{
  "n_head": 9,
  "rope_base": 100000.0,
  "rope_fraction": 1.0,
  "attn_scale": 0.125,
  "tie_embeddings": true,
  "parallel_block": true,
  "init_std_qkv": 0.0208,
  "init_std_down": 0.0,
  "optimizer": "soap_variant",
  "beta2": 0.99,
  "grad_clip": 0.5,
  "doc_mask": true,
  "steps": 6508
}
Each number is 128 + 32 x the weight over the matrix's rms, rounded and kept within 0 to 255. Layers, rows and columns count from 0. Numbers have three digits each.

# layer 5 MLP up, 2304x576, rms 0.141, rows 282-413, columns 96-143
136112126115119131135118197147137062150153156094135140110092136181163111182135127130095109092115174071101168196112126114173122144099148183109073
089139106096131095143092091124076124132115159108146078174070130098158149131093096149147118158110140097063136086093080144170082154168091109163108
192159122116109167115138127107179089185112113144119139128120088137119147061110113102083146111109160099067095157168128119125120087055072139143137
148122203090149095118139095142133148174099104158118107151143138135165064082145138103144210161124139070099195156140128076112137128107118101124069
169094121153191119098133173108151167169174120105094112150124136104153094098164054079154128123172078145182118117101119184113065160073170091108168
147102125183098115105201115088127099114083127141138174159133066079135156177143092099134124132183098132130156136111133111153118185109130116142146
161133151098186086090134128196151117095151092165125091136203098084107137142093142193136130179084129122174145177070089103189171052055115194178136
144122165091132143151156147154124162131147115191136090140104128109089127122169172104156145145117155176123129154106149146142161081120144164099185
135118086094129171197137137058123112133092112093150129158172181171152081135115113124191144097134091147180148124153129152104100151114099115197177
141089169105125090126091110134116133145151080176147112043145156148112093111110136120101106150125172105118166041096157112118145107187097158111099
142099151120147114088168146155120115097079081171123139135122159056126146157068107118096097091099125119189132109136118142087141137213143078167102
131046083092096142096115100182141171186127155128129121139129178134108137147122077133072094182122139090138099159072083136150114147133136181117101
112115062093111116130118104166132093119111095188169145146146104169151089152152146129115097122109140139044096102158114093131083086143159103105107
157088125191175141076109108102161104129151080138155120131132061102126112105115129106133102165162132133145108094133111090151038191161129131115147
117176159152143147082126114128128129172135175119087169154114132137149124143033141135125127079108146097161126164137151117129199143119126151119103
157147168075172155094104072119158098144162144255106136149151081128204155133089064195105087140161154111070196091119191106077164090066067194169030
140135085177130127130142063116083180107098217074136137139127143098178102123097088039114212120066095170127176143107113120087155170136139087158104
095155153161161118122136158148124164092131122126137145143121186112125112056110170133113149081156144079130123125134101084132168150132077207126082
097150158106129114113074113128148150115158108157110102148163147152139156105151153129117133116112145160117161117119152189132121072182167231091133
152107138113166078110141188078123120121114108104124108149168126136158141134138100126106097156172161093138183146175109173129132159150155133155043
128167147174121176141149090152100071075155155148140138104089146173117057081149107180148140138135141082134159086144113110173123038171146135128143
144137147154107098186139172087098091207105145106135141118150074182165127129116058152134158159095193138062104125091129172115163134088098147143113
112168190116162093152119107062131171170092112168175134168085146134158112053119090151146144135120097137083127136153145086148118150154111156158117
078153154158150082187126112155130138059109119070176131092135174123164064130115134122133086147121169132129101130145146078107135134096118080115131
149187139102166119082081104108130075123083149087123126128103083141133176061104109126157100149108166152120144110155143110120168122134144114114129
111132112141127173104132173116121071104169163113171133120148161146090126159130188102112130197132131114089132116114145099129148094140139168088089
161103098095213119156076111151105141031159174073189165156149092083148162081077124116083092154123129103124161142118096147162208128106091085099161
135104129130199096097143122122068151137146103161141127143124131153165153128141124118149125108116153105131137099091082103163124088173095161134153
141182156127128201138115132115112066119131125148136161169141149116117125118163181088149155079138208117062102130094117099083115128133117133160132
094129156151110141153107156084071176111142128116144107125143097175138178132100113122097135122109078151128090145154143075179172178167083124134135
085122161159135173146145136038188119115121141158169137090158111066159090080169100133102084096159215159137161148140148069095154094113150077038054
155086072098123161071140095091163153127141129072117149105186131113159147147125159131158163135150132091135195089092107121063155165099145149114106
091136104183130110103143185117139136075119170169172115170138128152068139164133154094137129096185112178130120104129116107151067141124207148228121
125103147073119144123150063106116088151134070136127125085144106131178112080133149052163131095131092118164154093141096137083072090124117155146167
128235154129123166144106142128183097115084041126136139150144156189125147096149067174187112076113154154170112121138146144159127117156135089125126
085051110089114066185129105138148126118155124128106122124141126080149179168107139118066155108064128093129143166129132118145092136073118181116116
089130136173095100130131112102121059097139158098181148129162165125087169116136073115150087090095163139094082133121137125099124081129084125116157
081148127137165110152082121160135049104090149142100102175048120059145133096137161156155106038212097165132167096137134136118093167133092127192122
197095104159172144193094114141135188106103121126141100169150136147118101154146183177140133119215076069145105190168079102124140099134145105118154
140185160151161119111102183118103102088132165152080140112128131187106157113104109096124142144122127122183127143073194125104153179131084171158167
115114111130081137087109058125176160155129102117113125204130165113150199123139084120130175144145200103150212157073186218159208071117115167099046
155127069153148123117051099198101113114187164097098141087166174092082177123140098037106161161088139113121090170119146103086121125112088135139165
136108165181149142120133096074143097103141116131097182203138200128032118151113155139109160070162113158114111115124129069161096123131088144104188
115036165114126120172099038152114192121106124162104138099150137043120131116155150090156088154125102152093147137151087225137168042133137140114118
156146128108096113098141084203128115075123170120141140173150184154147145128171134173170153121103102161159186109142045158141122144127116134085157
094057140105163134235059191098155104069158115105127135137192175165110116127170176094089150151150117197142142076116129120130198192148200089090151
150077097105126114080122125156148098073123134106117123150146127110114158102077180067140118183099159153106153176039092106137101119149154124138111
085048120116112181172154101141092137103136111153136105066075137144087178119152078106100120188108101142138120142105116125104135146133161119071139
102138110116132122118116181160151155098124146084085157156154072110121133177134070145156143141136151137103103130133121129155105139113089118121115
153181113141095170127082174095164149109140144124099137074129121113134070065114161116137179136171059119078133133063150096116107117136128121168143
117142164138152118135143129095100139122186133148146153161142110138156126142126098160140125132191117111169142137129107079157103154181139132102183
136170137119066193126160103116077148086124183149107177117162147131161057134158134142149180090089156120158143198117156155123163140106150098113164
158091099138172139160183146131191059119099220133155106156130089149078104147058103140195099130184153136157160077127142071120120137122150127134124
120138207151144144101117015129138165091214140181098086153152131048153125082230151119102110137071114186140114062170207192141161118137078087152118
116114185142183161125124133131107187111116139134147200157112144134165157125095126153163104163093110103208095089245143100139111178145105077151177
086134182147113144104143102109130124182088132105191130145094152147159180100192110080111154125202102114157116114105163091107101143126048113156099
153164119105191151121086159077162072153138058123147107205161112126147131149123083122179109183135122092153114146113113173074064163133136200112069
134101167131173088094131099082095089133120074100155178134132132136104151113063096156142124133108157157145095107080171112156117107126148168134070
141157114162115104120093099073143128140127137084157142086096075163157119166147182130073137153149180172109082132145108122175155167122120138112175
142152140089151069113081106107145113076118169134106075168148119129143074136131109169136126176147173124131151105104126109090176113159106130112204
103182123094074164098156139146114089135040083124071152082178177155130100155117107069165126098113112094139098135133145110106091110147119130122090
094122180096121170063155062167174088119172200082124084093099142145135105179087125183150055131179152177091099101138134080149115195132170105130127
133095133103113126128135158101145154082094150051086119134137084053195101102182145065107071165142136136195191150111118051170141141121105106146186
107164097116172173113119139108189124105158133109144151121136145127181078133084113175150062135134109159128229146151201137110126137149141157144089
156114166155133098132112121138161092153123166168121184125093228119165083144120135150124163141058154115159104103223142137102189138146125148122142
129124112111189128118069095160143141096145149114130062157119136153157148133136107107122143120136110125137130138094146171065088076110150146073086
137108100142092112139123106113083120113128081136142081136093136100113119122131178144103153082199143131168120065164114083083125057164183175071114
178068126147153142056153116097126118158125072118111121137117126144180132069152132141124075159143176126117114125149154082153155156143112185117145
140093138126048192163114127162109167177170099159184133165114149154138090152159061161136139156066174131107103080150076157144163069112104106172149
135090159160110156152140139138109150124106127137176149135106127136100146147169126094093112164115122154177164095151119146122110164114099094122157
080135144172116161157056133133117103155043110122164155106127152151131109107112090087084078152133095061150083082127098031127105144120139124117159
136166129134125075161167150128157117103158193118140141149164113090136075142100131094188155152134137207179137109090142128080154082166067107175164
144173108137124131124112107137152102149133127121095124099105182160179129150156119091135144166164117082159073096105102172140107165067086135096094
137121112146103181163060092182128105070182102139096164110111166103131116145144149058100173142087097083126095118131121128166166113119155111136131
165139130061135136146165092135141148123168098142097160152127087115209150109135107065143126174113147099085157126121104112081160095098185167116071
133184175191129109133136141071113172175127126129109099192146189173129140065071099096140174109138168141163112161174152094136151048180132104223095
169099142090162145112125168111102141112107114136136094142108143153076152136070120126108131129112140142152161149111110148143113084057145101147134
143141112163147165158065132141091117133084139127122102116049093115139093052129107136170195132051097121116217163150118139133100163117100133147128
120166087110175034113159133124109123116092133127128119167118132050145162079146146122169065127159158153111165085158104174134192166170114124098102
181176144163159121157117125118085112092160139130161080107128143124105099146078129130059117083179139148132166137063144186120099068091053111099142
145123118088072086136084102158177106196116103088102172125121146129144097130098191092125121130129173056182106100092182110162060104153105099149098
151077149088159193168110139034135116110121113134090131100091123134121172129088157142121113112133146050141101126117179148141142143110144122177136
176193176120109077085118093156088071088165123147088099134017226144155144095133090161180158103116124143058162090128140214193161190096175156139142
097196190113118111129104165105108106118171134127123142076038181130112089111117164113104147081136195094064150123082131080091158151100116128163174
120131154143126123113161136142145160118085185120141129142101142062129140160149115098083133074118139148158133126123148102104102135134225094121129
151122149108123142161097141099144148180117127085138180164127080194045088136123121117112134075135127098135101143143143112150123077124112097137068
114095126158095134148178154139116143195114094128192138155123107094094178126098137118088068126129069148136116164085137033130210154103086137160165
150151145157137201122156104170059109139093084140159165131094118141142139129088163061168140099077138113170127185102187148104149150137175119122035
103122103154156167110038169138107100101131175127126070177169086097174170123107114110136154101125155100162190085095081131119145107159119179109131
183124121105127109122085164206099096149091095077081076168166138147165097113155121069180104153096115184144176101135108123167144055098121133191084
101143121176137099174119139136135139114085146159160123147107140129151115124107067152144153138141121109165102089107117156163113119139145157100143
077073131084169138144115164172177125110147147125185126147074082142117135139082119126114140111144134147147178136101155122164116123100109138107146
192125218150167158092164131081187115086145108134129143143142111156106121156142097181117165119228139146169143067153109078104146126169071122090135
107139197158086063092058150130107114103153124093112130191131132128135117081083094042126115156115132111120106052172115166184071116115188121146086
196154110129110131182115191139117138107096118123137132131118111154158111118141137131058181155152177094183148164175145185086115077203095171148110
152159158123142140196109073122117061129111081095113198118143144104144156072142035113180045231103086141141158078153125176102144155172110138135140
107195141157090107134104117125154075145122147148115099079128090141119134202125169121135131082163132086136108120160103155074128152172185177050159
101113139162103081246117142139153078165131153093216140084174155101139134136151098188121171104100078164120130172151159118141133127100127076111137
143178116132138071099096139135165064135079139138099024140150139037128104154093153135106095197159069214107168097114106067137121124109119175135111
159101139173200099105096161127104111160172145143131230096100074176100179098155087123160097138128146029214207145133117180118107096139159164119137
138176188129152118112162173152118137090158142114116138099177137143111088112124125148178174107127120092188135117155180126185127150163112149106047
139026169114205191063081019136123133102156120207118106102169130075121126164158203116098105144031140126137147129066154077171155153140122171123208
214138094136153125100102164112121062123119170141137105134102169128182097118092107116174127113116146142067105144174122075103089113190147138104107
147159143124161142158127121167127105126185145100124115145151166118125134106096108159100149048105118114125114127132119174157140099162094148185113
127073141146099109143162144124086085092126139120133150133135107135107167105118109100134144142169146082124090150198147076143073133136135177161126
138182109128116148108153129119116068115131126101148163101121129120140121126138137087161155128143154119137176099170127126088174089149138138130148
129083107122138148164109105147124104100109097099083082122101178128154107154134135101207097152133132135112122077082108131183115160161137187125117
188150214068111114094115113137070099047115139109062149125054146109090095134108101051156136111092158090128150087173119066093158080110129129133175
101152076102133134131140109179102121108117151084131151100145128138142183090136107160110146120081171130163043093149108104144139133109125111103161
126160137074097090069162110120170101123149133148055068184211167157119177170117132165092045134096159121157148132139157166088123113099156117163113
121119162109116132133139107135098124114075215135160114085146144168143117130086173140138172143110141161155170110120164134152100160131129105102084
146110104174146094159131170136139071133094093167081114127102111193184141073159103125184117111098139137121090124133161145105110093157150138141125
147167119109127153133096173160165106091082116118085136149143148116133141146137165122128092088114142104157117090101110070165095132124168150151077
102208156169109113145142140147157108135102130196093133125092159082147160117054137116168083129189137160133170086129122161145148144136076116158143
147125115119101120112118101094126132136085167173104096154138122077131165092154070090121078153132157150124178111097182126091132098120139081163092
147115129103125124138194200101074147121156152120104154153180128126141119119144087163151159117120177074119123124154144157110115128095101172109102
180134140111119194095138155107180175142059132132140105122096139156147091124181131091160120132086162144118095112094153161100090114123124165112146
115169141091165117125116172107132137132091083170128176111077185140186129156114120116153111102130105143148116140144116116183098083119090148142118
162165145156119071138122137108141101133099060143117173139088160109127137129211108150140123175097165087082119149176071133135177127151139125145107
110164122166083117113174133094189085117094164154144125097138147109128125135058132111123122132098127099096117088137130204174106186127157137100122
074095207123146099090086166124165129162152075091122166154101127189155102095121125129175104121129184095193102146100099062177143199129156143075173
159124139163154109101095105159144105088116115161117144094056072078112108130144180046054111136175153136161113177084051072134165098073091167138159
130168110149182143153180190091133088123122193121147168107143082076173118110151067101139136114175113104180128142144195123106136052095131093144127
135141112098097099127126171102091082101157157093123134124157147115129131141112135195134196166142146114143126135097117123142166188145140188116120
141129117099119130167120131142165128105136145142078065116086179024118078121192129140143107153113133099136152114088126118210130078135090098122112
132129157109176165187116132094115138067073151115124099123139128156130124115121140155111118128107109131146130066120104171106087093107174146123149
150098099140160138144124158234130160132104075144163138107112077152136166155131129086142149115145181127150152129086130155173094181132163190173124
124128158150106124185094081170096143132102115129156122111152124126161113153061105100162105129121097107118134157134103162097130137154096100141113
113183103137100132145076170137182148163098115115148116160165115134112155159171137118143095095087154154178096117140104063086141099174114107130081
121094153126145080125109174082112099218119151111098156180154168181170060154125105161134085103133182130168132088078081105176121172112187137087128
113127146154084182184085119140089094138135179184094161170155087075152072173071191132163094068129142141146141097122128159104137191117131050103141
116125142160108136153113205073113154158164139146155146159123153120109106131155141146089137131100139099131139081123117132140042140100090098071175